From a checkpoint of a small transformer trained on Wikipedia: 10 layers, capped logits.
Each number is 500 + 50 x the weight over its row's rms, rounded and kept within 0 to 999. Layers, rows and columns count from 0. Numbers have three digits each. The size before them is the row's rms in percent of the matrix's.

# gate: layer 4 MLP gate, 1536x768, rms 0.067, rows 1120-1133, columns 256-319
# up: layer 4 MLP up, 1536x768, rms 0.0695, rows 1120-1132, columns 256-319
# down: layer 4 MLP down (transposed), 1536x768, rms 0.0464, rows 1120-1132, columns 256-319
gate1120 099:504607487526549456459557413462575464601501554539410523547519502462510509551442473416530519437520427546562528426501528501533560569490498482479574436554526559439505504510530542452494454548625446
up1120 101:524414501469517598505412513568421566523481468551503498496463389512486525526591544504557500581534541433432462574522461531522537482537446538450434537532474496484510532527476401583507463467410417
down1120 099:506465478478558631538514527470507447533563513454540531488481495458495529501404530564456530563450447517646476454536554473528568463565496479426440553526438583452527494563453416590435443426545527
gate1121 094:461461490525615486461548536475485472558567493444560477472593440421464555485446536412524544515496479550514562520478430448496406479503553514493518573467505438538448603469503574466430526497491464
up1121 101:484522473535450515456534427516406556478541468471407467623432600380483570484546474587512499539502546431611580513515571512555556553547548479483518442519385569575613559581482494505431440548489468
down1121 098:513501516519489550493360536474568477540456620425588526521608506554594473575368575525582539345479445573429550527565538475455500529498615493499481501431479477467497517458569486401420499550502416
gate1122 098:492513458531431531586481579516484503476470488535497491480476547583584388463549515504445556466518550511584428519490511556504465597509540564565560540452431518599471536575491582486442486490539478
up1122 100:505526414492514554462542459586530449503542500564562499480519552591399652510453503488522392543579444442522564535519512579548457462448525405504446515589553426541596561492542479590490632488463529
down1122 098:539508461546465603437524469557408446490523466443488459490467490530620529535497548466456475434479465438586447466501518592550563468501420658481553550514499433483474520527453474471437472508476463
gate1123 092:560509464410540621486420592460554524547504508483545424524438530518498485481495519550434478432467476581472446622535530567567428513504499544528433523575517571475520361486481517529562524513452544
up1123 094:482493384451441466463486560583434427542634416468496521460562477460548429451527519475442511415534506476532479515462487505481550483441459450552577521429509524443473500469553481498480533526486550
down1123 096:405368555514478444576398409548439445411484469516454526555553526514526507427442492419501451542522499413496469545481529440477582457558369492446468408508456508449491536548565565420551484549614479
gate1124 095:492532494516489492431469580419489474473430563518489561474495414449479504452453385493507583438481516507579560552591536518466447546521459484459427424491479578440516460452548495497544487524590419
up1124 097:473554585505474388489512485510502546462506431588594529494473474503467480550486579394584469462521551515501449544485484453431464484488529589579547569439489503460475471480596537573497483552461471
down1124 095:475454426453451416448465545541622473529427537575531620457494453497475477509530450354430513473457405480482527435486509493499516511455548528566475499539500468521508461535427565472413430472603450
gate1125 092:563572403466523463511607434483493463501526565536483468528456414599426406552496512509479510501521561524440583545483573514526444426589507444477474488585594511483571517526525509446429493530477603
up1125 091:434451519585538494537525462519508420480464603474458510511512528513454496458498440593491515485480428406418509495512473494518439574448528476545497464444560565505502521491533492519555581522507497
down1125 095:540540462489461503540484652456521502448473476530426534577572459561583527464510513546518516439455494542455491469504481542487587569515513544502463507538500507404510477518482510535440627478445461
gate1126 082:531459528540590501456430491460449472573487511502529535524567518601428472563522492471550433573536462498445493576474476450398413540541496503511471503546529521369523478438495553491507517478512497
up1126 081:568524505515593506462480626524498497495450546535570446475455469562495509576592448533549561489492562475492525526591478547478482497505621544435418501472537552509524516428491573430463530499439600
down1126 094:463506544398451484491417439480476453563588481520496507491423516510523495423593534490573549446560559538584518562492506435478592455603465512544449424562527569506452433509527491429523450543488403
gate1127 104:459510445480480535484487488529406556520456523535417548539599475568491514439483442493472520491513466496455485493504511477540596529467461466498506500484518426549467411464526546453570459614530456
up1127 109:532507477492546544444530500502506527509579534519506507461501622427497465535542516521506524559495552455550499405488476430425487455465495339493548486556509530589532513517492469503431511512576479
down1127 103:545524493425448490466507482521608576440529566526518384433435583579517573508531516467480528446557467492513453482489554502502579473481569576588466540466470567459500521556561495539563545457584419
gate1128 092:427458472597454388436362419485515519473448532579513551459502401483608579492465506408570532448474474467609456422515562480514523425510530510374486478483451583558511401428509524486634477516496478
up1128 091:468495442631487404490487492523499466523549441482486544487569501576511451512451451526457495596373542588499492420480372500444485606499460480490496485455413473523411478527573572438526489487361417
down1128 092:510469460448483586511535498496474479489438412552384489484371502435461548490455475514404467530503522552485468516456480433503487558505556498546502553546557589530528496475488540470516510581424539
gate1129 100:515527551468557399502506521525438473449403464511471352398428438477497452420422465495494518476437510542531502491415441484518441435459475594523568451595544463497491512509490506517473550473468518
up1129 098:482577514448532437485541506558579583517567491477499465495439476616525479502465429472531558538542554517489551485453530459511432487523413538409515488500465524609477456439490407488458552486464443
down1129 103:488502550466535460553589542538553459520423565619545530485499471505499541508496538453420403455489471626540536523488482497488439544468542474468535402410477451501494466486447534480500550432509541
gate1130 099:512506505473519497528512491572540450481380528465529457553439489498503525514555488468542492403557470442484540496497538470483451533471500510582486545471575521464515407424546455494508435415449480
up1130 102:475644476497498521505495481450445465519592463436389463520607510579505495521503654412418521472467597526469484529541488475496473439451495551426507476571505470615535576515533570480532528457416563
down1130 102:641419483556396498553514578494503516589450550488500457493459378527514531517468485511563436457481517447606485457419500528543472436495517525480502443455465541533628570475523640517467389521507488
gate1131 098:568556427533522502502494472506574622483513399496414447523420493479476462457499483454520601451520585442454496502535498551539436503506520462515531466457582443488547556441478489525552456404499514
up1131 099:536462552486544384536510511498515532437414509346572550506520525521439446499575585541520401455584543486431553530522469486564576512507468518555514498549423374370577448511513575603458586452418559
down1131 099:418550499507542495459455582455496439483374501541453471380548453457561500504482492482453598533395524453482532502546488483500526475552460531506534436501509448470510529508521401516548463509491540
gate1132 102:503571507461501444523500483445500474500443536475438489434579577524507524510506476553417480605539394555494470447533600467498476556483482600505466578493561501559487598509572488582435419442494583
up1132 103:501524473501524450438524436476565598518516391510502496528452447496472469554513517455484513484510432489508523490498585548507544591470471480551526428433480523500535518493481479439560435475457523
down1132 102:528539445503494522617444490495550567507490487474489498516513555485492512483514459502428409426517452549481581481499502528516536497486548476539477476434512614571555515589493553496495399590514470
gate1133 097:525480611497515509442490413472530604490505592486501447485529499580486486477419547548479566487558517536445480560464568453396485617537508426496464488468605426551531517498521527491509485374496522